From a checkpoint of a small transformer trained on Wikipedia: width 128.
Each number is 50 + 12 x the weight over its row's rms, rounded and kept within 0 to 99. Layers, rows and columns count from 0. The size before them is the row's rms in percent of the matrix's.

# k: layer 2 attention key, 128x128, rms 0.161, rows 95, columns 0-127
# v: layer 2 attention value, 128x128, rms 0.096, rows 64-75, columns 0-127
# o: layer 2 attention output (transposed), 128x128, rms 0.0989, rows 64-75, columns 0-127
k95 102:48 50 43 42 56 55 49 50 54 51 54 64 49 63 47 52 50 53 40 20 43 47 55 49 42 34 54 03 34 51 42 49 43 31 51 53 47 60 67 33 31 35 15 41 32 40 53 48 47 69 52 44 46 39 46 54 69 51 68 67 54 55 61 69 45 54 52 52 52 40 37 38 29 46 42 50 63 42 55 35 64 62 53 51 65 60 55 33 32 59 57 70 26 64 41 32 31 62 41 58 49 62 65 56 60 30 46 42 56 59 53 51 52 41 64 43 55 34 27 55 58 72 49 46 59 61 47 63
v64 093:43 31 69 61 43 64 70 59 64 45 53 55 46 67 47 50 34 56 45 48 62 56 68 50 39 47 59 54 41 34 50 44 39 42 56 61 28 53 50 38 55 32 44 67 56 55 52 42 47 26 67 53 51 24 54 46 30 39 33 46 52 48 50 46 44 57 64 42 80 52 42 41 55 63 71 35 54 54 38 73 66 42 22 56 58 50 64 27 45 62 54 46 41 66 27 35 41 54 33 52 35 52 49 65 57 63 44 48 21 46 30 47 49 49 64 39 61 54 49 32 52 42 52 46 52 25 26 43
o64 094:38 60 47 64 62 46 52 63 41 54 55 54 83 46 44 52 46 47 38 38 40 65 42 70 48 68 52 40 36 55 63 59 46 24 52 59 67 61 56 55 54 72 59 57 53 57 46 35 51 54 46 41 58 55 53 49 59 45 58 11 50 63 51 78 41 39 71 63 56 62 70 59 41 55 40 61 48 54 46 52 34 46 47 52 94 54 56 51 35 49 49 60 61 42 36 58 41 45 23 23 33 61 52 81 51 49 49 56 48 43 46 60 52 56 34 48 42 48 27 37 42 52 49 42 60 56 50 52
v65 077:63 66 47 55 56 79 68 46 50 66 53 53 55 53 51 46 53 47 47 39 40 50 59 62 46 63 65 68 54 49 48 61 34 46 67 65 26 50 76 54 48 45 40 47 68 39 63 57 57 33 55 74 41 49 76 47 36 64 50 48 50 59 53 54 36 15 40 26 40 53 26 72 53 60 59 48 73 53 55 50 60 59 41 59 56 21 39 67 38 54 37 24 52 49 37 41 45 48 45 59 68 46 64 51 60 54 47 70 49 56 61 47 43 65 69 55 62 54 70 59 48 44 56 52 51 37 41 43
o65 078:54 43 59 52 67 36 46 43 26 39 51 44 58 37 22 41 56 58 47 33 63 69 51 39 50 47 68 32 57 28 41 52 45 43 50 71 61 67 47 39 49 49 67 54 23 34 51 31 41 60 67 64 52 46 37 49 43 20 47 46 38 59 63 67 44 36 46 58 53 53 41 38 44 39 51 57 47 64 45 50 39 52 29 24 48 56 44 59 43 69 44 58 48 46 64 48 49 57 23 56 46 46 47 43 52 57 45 43 54 61 56 51 21 44 46 30 52 45 33 29 38 56 46 46 15 58 68 42
v66 103:49 42 47 47 55 62 29 70 44 65 32 46 43 31 67 28 50 40 57 59 42 30 78 54 38 38 46 62 43 52 42 67 29 46 65 45 58 54 43 29 49 64 40 53 47 55 47 51 67 40 50 43 37 48 53 71 57 56 32 47 50 36 61 26 39 49 43 39 39 65 50 46 26 70 36 47 35 43 30 57 52 53 67 45 58 47 45 61 58 41 59 40 68 57 49 39 57 56 42 72 65 59 50 48 46 52 35 47 41 45 36 78 38 69 53 67 56 54 46 57 64 45 66 53 52 44 77 79
o66 108:52 48 62 62 64 33 42 65 52 48 76 42 54 58 31 54 43 54 46 29 65 40 44 40 60 26 41 58 63 64 53 41 34 51 31 46 37 46 39 73 61 55 50 47 27 45 39 20 54 30 63 41 43 58 61 40 55 48 73 53 38 63 69 58 59 43 48 51 43 63 66 41 31 55 45 38 63 67 57 70 53 57 50 53 56 39 58 51 58 66 29 49 65 52 60 56 72 42 25 64 62 56 59 41 39 49 58 41 63 59 44 54 61 65 43 53 63 39 39 33 32 48 58 38 75 37 47 56
v67 096:57 30 62 45 53 43 43 54 36 49 30 37 48 40 43 39 31 45 43 51 53 61 59 71 32 28 36 33 43 49 48 41 46 50 51 43 48 41 36 39 49 52 85 55 32 45 46 35 48 43 52 37 57 52 32 47 49 60 43 58 45 42 64 73 45 47 21 49 59 40 47 71 62 55 49 66 55 56 65 74 48 45 44 27 41 53 55 34 44 27 34 58 39 37 62 35 57 48 52 37 34 59 26 42 63 41 54 47 52 63 39 72 55 51 59 41 45 25 41 43 44 52 64 41 47 78 67 62
o67 096:38 69 43 35 49 65 59 71 44 46 49 72 67 49 43 62 59 41 72 47 44 40 42 42 34 54 48 66 53 56 47 61 44 14 52 42 34 37 59 61 39 55 47 35 66 45 58 73 51 37 59 48 68 53 43 28 56 45 52 56 55 57 58 52 56 59 78 67 62 43 57 73 67 34 56 35 53 37 45 44 67 68 63 61 45 39 52 48 44 48 45 46 48 55 56 59 48 46 25 66 41 42 78 45 43 54 48 33 45 56 63 42 79 47 65 57 45 40 37 43 44 50 44 66 37 36 64 71
v68 083:49 62 38 42 48 61 50 39 47 34 33 51 57 59 39 58 41 50 46 60 56 54 34 54 42 47 62 45 48 57 52 40 73 60 29 48 68 57 71 53 49 55 44 65 47 48 61 57 53 28 28 73 54 29 56 26 54 39 53 44 50 33 42 28 31 42 79 54 40 51 79 52 63 57 57 73 50 52 41 59 46 59 51 50 38 55 42 17 63 49 51 45 49 61 59 47 43 61 53 79 49 56 28 61 40 59 58 47 34 37 50 45 49 48 54 45 48 61 42 69 67 52 30 63 48 17 38 56
o68 078:68 53 46 55 43 56 30 38 70 54 42 55 54 86 65 58 52 57 67 44 43 63 44 49 51 59 46 53 39 41 60 46 63 38 77 54 35 36 61 34 62 64 26 53 84 64 34 41 54 67 42 40 30 58 45 58 38 44 63 43 52 55 53 69 62 56 47 44 46 56 44 41 61 62 52 48 54 50 49 53 55 62 38 47 49 41 42 53 62 45 55 53 44 46 40 51 50 34 49 34 41 73 58 38 59 46 83 61 55 45 47 62 50 52 62 50 45 60 60 36 61 38 26 55 80 69 35 23
v69 083:34 43 48 49 36 35 61 53 31 43 56 50 60 55 60 73 68 54 39 24 45 29 37 42 54 43 52 45 51 51 53 75 57 67 47 22 38 38 47 59 46 33 77 56 31 55 38 50 41 44 39 40 61 55 36 53 57 68 44 53 56 57 29 68 65 73 56 50 44 54 42 49 69 39 45 44 62 56 46 72 42 52 58 73 43 59 69 45 24 51 64 43 65 47 45 72 44 52 54 34 22 40 48 62 61 49 46 42 61 54 52 44 65 41 42 45 42 58 42 74 47 43 51 59 52 49 73 41
o69 082:38 40 50 38 53 53 62 55 72 73 42 57 39 46 43 23 46 30 40 75 44 38 69 47 29 49 46 48 24 66 31 31 61 63 65 39 51 62 52 59 51 42 27 52 56 59 54 50 60 36 40 44 34 45 45 59 57 34 43 58 43 35 33 51 54 57 40 36 62 38 48 54 82 47 50 54 42 25 73 36 44 30 39 56 41 65 47 32 56 51 59 44 31 30 48 53 45 41 75 35 48 51 49 65 52 29 44 43 49 58 50 42 53 63 47 62 54 47 48 76 41 58 51 48 38 54 52 58
v70 077:36 34 43 62 41 52 42 60 34 32 77 40 46 62 49 34 39 58 56 57 73 45 61 21 55 43 39 34 51 57 55 50 49 37 36 39 49 33 47 44 69 46 61 43 72 56 58 53 53 56 31 31 65 59 27 63 56 35 46 59 50 73 48 49 62 64 50 73 32 54 62 39 58 45 25 58 25 44 63 65 46 47 49 53 51 45 43 54 58 40 56 46 72 59 58 42 38 34 57 42 44 53 48 27 61 50 73 63 42 46 38 69 54 48 25 53 49 54 46 68 73 60 41 50 49 61 53 57
o70 075:42 57 57 60 28 67 37 65 51 56 73 59 20 69 68 58 51 55 45 75 38 46 83 62 59 57 45 56 51 45 20 50 53 62 36 34 36 47 25 54 46 54 62 50 61 50 44 48 68 39 38 51 63 34 52 87 47 62 52 41 48 59 35 44 60 43 54 66 37 51 44 60 62 42 54 70 48 74 51 51 39 43 55 60 32 44 51 39 48 47 55 50 49 48 57 63 52 34 65 54 56 52 50 59 31 44 48 42 68 38 56 38 59 56 45 76 50 49 76 51 53 46 39 41 52 37 47 65
v71 074:54 53 70 49 62 44 57 62 27 42 34 34 54 38 45 31 66 33 45 46 54 41 66 38 53 38 47 56 44 62 41 65 58 37 35 56 29 56 61 42 67 44 40 39 56 31 56 55 48 52 45 43 46 67 46 49 22 63 25 50 47 69 42 35 38 44 55 37 57 59 46 43 48 58 33 58 62 32 46 65 46 72 21 56 56 51 46 54 58 51 44 28 58 39 67 60 38 57 49 67 47 70 58 34 49 61 42 65 44 71 38 65 41 66 38 64 40 62 48 69 45 32 60 50 57 58 29 29
o71 067:42 81 46 72 62 56 56 57 38 73 54 56 39 55 50 43 36 51 37 39 42 53 62 45 73 39 50 35 52 40 33 47 41 34 41 66 42 61 48 45 50 51 52 54 49 46 53 46 48 64 41 58 56 40 42 38 33 45 49 49 29 47 56 60 65 56 34 58 40 42 47 75 60 56 42 70 40 73 71 75 64 43 37 68 37 43 49 54 52 59 63 23 39 46 63 62 70 34 36 44 70 53 53 52 31 49 66 53 43 69 38 35 34 66 36 36 49 44 59 30 31 56 46 49 64 41 64 39
v72 095:48 58 67 29 54 44 56 64 44 50 38 50 50 64 37 37 63 48 55 51 45 86 73 60 38 72 49 41 58 57 42 40 47 50 56 67 37 50 61 49 31 19 44 58 54 42 72 62 54 39 29 61 46 56 49 62 32 50 52 57 51 51 44 44 39 34 55 28 26 63 53 55 52 49 58 41 37 54 45 49 46 51 36 51 42 65 40 29 43 23 64 41 51 45 54 44 51 54 44 35 33 76 40 43 24 50 23 81 68 44 64 64 45 62 60 46 51 46 55 45 58 43 42 52 55 39 49 56
o72 093:46 69 56 37 59 61 54 48 34 64 65 71 49 57 59 49 43 50 46 44 44 54 71 25 52 24 41 65 51 38 33 66 56 36 53 53 33 59 57 53 31 80 45 26 53 47 51 32 58 50 33 66 52 59 35 57 54 44 70 61 42 41 54 54 49 47 55 34 66 48 62 44 45 38 53 66 43 50 41 77 53 36 45 54 47 40 61 34 59 57 34 49 51 46 56 38 54 47 24 63 42 42 65 35 56 52 66 31 42 50 39 43 56 66 53 22 46 56 21 33 57 29 47 59 60 44 35 47
v73 077:46 75 35 43 19 53 48 54 64 56 32 41 48 33 42 53 61 49 56 68 38 52 39 33 80 42 48 38 51 78 58 93 38 54 48 47 55 57 52 46 51 59 36 52 30 55 54 49 48 38 57 44 44 40 39 61 52 50 48 53 44 40 39 53 67 45 48 54 67 38 49 37 38 41 47 43 50 25 64 47 40 46 41 53 53 64 47 39 28 36 47 43 73 65 52 59 35 44 52 70 58 37 38 42 52 55 69 60 59 29 42 54 59 67 42 48 31 71 48 48 72 33 48 59 47 56 64 43
o73 068:49 32 40 54 60 66 47 53 60 44 68 42 55 49 50 44 45 45 42 49 62 52 59 46 44 52 29 25 58 58 22 38 63 53 58 28 36 57 34 39 49 40 23 39 45 65 38 54 47 56 40 31 73 66 63 55 63 58 67 51 36 44 37 66 65 49 59 50 47 67 48 38 68 41 75 65 32 31 37 61 40 48 49 48 59 37 52 50 64 58 43 37 24 52 46 55 61 26 59 57 68 49 45 37 78 29 53 56 44 44 40 55 49 56 62 36 54 75 60 53 36 55 51 38 53 38 63 53
v74 091:34 67 64 51 57 50 45 32 57 46 38 53 72 44 34 44 38 51 39 43 43 36 49 53 53 73 53 57 53 33 43 39 51 56 57 77 44 45 54 36 42 49 38 60 28 33 43 23 51 31 32 61 60 67 52 58 47 60 38 55 48 55 44 57 45 33 43 57 45 30 57 49 40 53 59 63 69 65 57 56 44 51 70 50 51 60 34 54 38 18 27 70 31 50 47 63 66 49 51 38 69 44 44 44 46 51 41 48 73 63 71 53 45 35 77 48 52 48 26 51 65 55 40 57 49 64 37 38
o74 084:37 49 51 41 39 36 41 53 58 51 49 67 43 54 40 52 44 38 65 28 83 57 42 36 49 57 59 60 59 30 57 60 47 54 53 36 39 69 50 46 39 54 35 19 79 57 69 50 37 55 37 52 60 52 55 64 70 35 51 61 76 49 62 35 68 58 60 49 68 42 53 61 65 61 42 50 51 35 49 45 51 50 57 41 45 30 28 41 68 59 69 42 57 67 58 52 49 40 39 45 53 38 56 53 50 48 42 36 31 52 54 70 60 42 53 41 34 73 23 40 52 49 46 58 49 21 48 43
v75 100:37 64 52 46 45 29 63 44 41 49 41 56 36 55 67 48 48 70 57 47 77 63 53 35 51 62 48 51 45 59 50 41 43 50 67 34 72 41 54 60 45 44 41 61 50 20 44 24 46 28 36 57 56 55 45 41 45 52 50 40 57 55 41 23 34 39 51 67 38 53 49 45 49 47 56 65 37 60 43 49 50 58 41 46 40 45 76 40 61 37 48 45 57 58 42 75 46 41 46 40 39 74 51 49 76 45 41 49 53 81 44 36 44 40 49 59 56 44 62 73 56 23 26 71 51 57 42 32
o75 101:34 54 36 56 66 44 73 59 40 51 58 51 43 68 65 55 66 56 31 43 57 77 63 25 42 48 34 65 43 58 61 36 46 33 66 74 51 34 62 50 50 55 31 49 69 59 50 41 43 52 56 32 37 41 50 65 48 47 42 56 37 37 44 63 35 36 56 51 32 28 39 36 53 50 30 52 75 58 54 67 30 48 43 72 72 69 28 43 52 47 61 41 54 62 37 48 34 26 47 59 56 41 50 69 62 39 52 50 52 65 59 46 45 51 45 51 48 42 43 48 44 58 41 59 71 39 47 40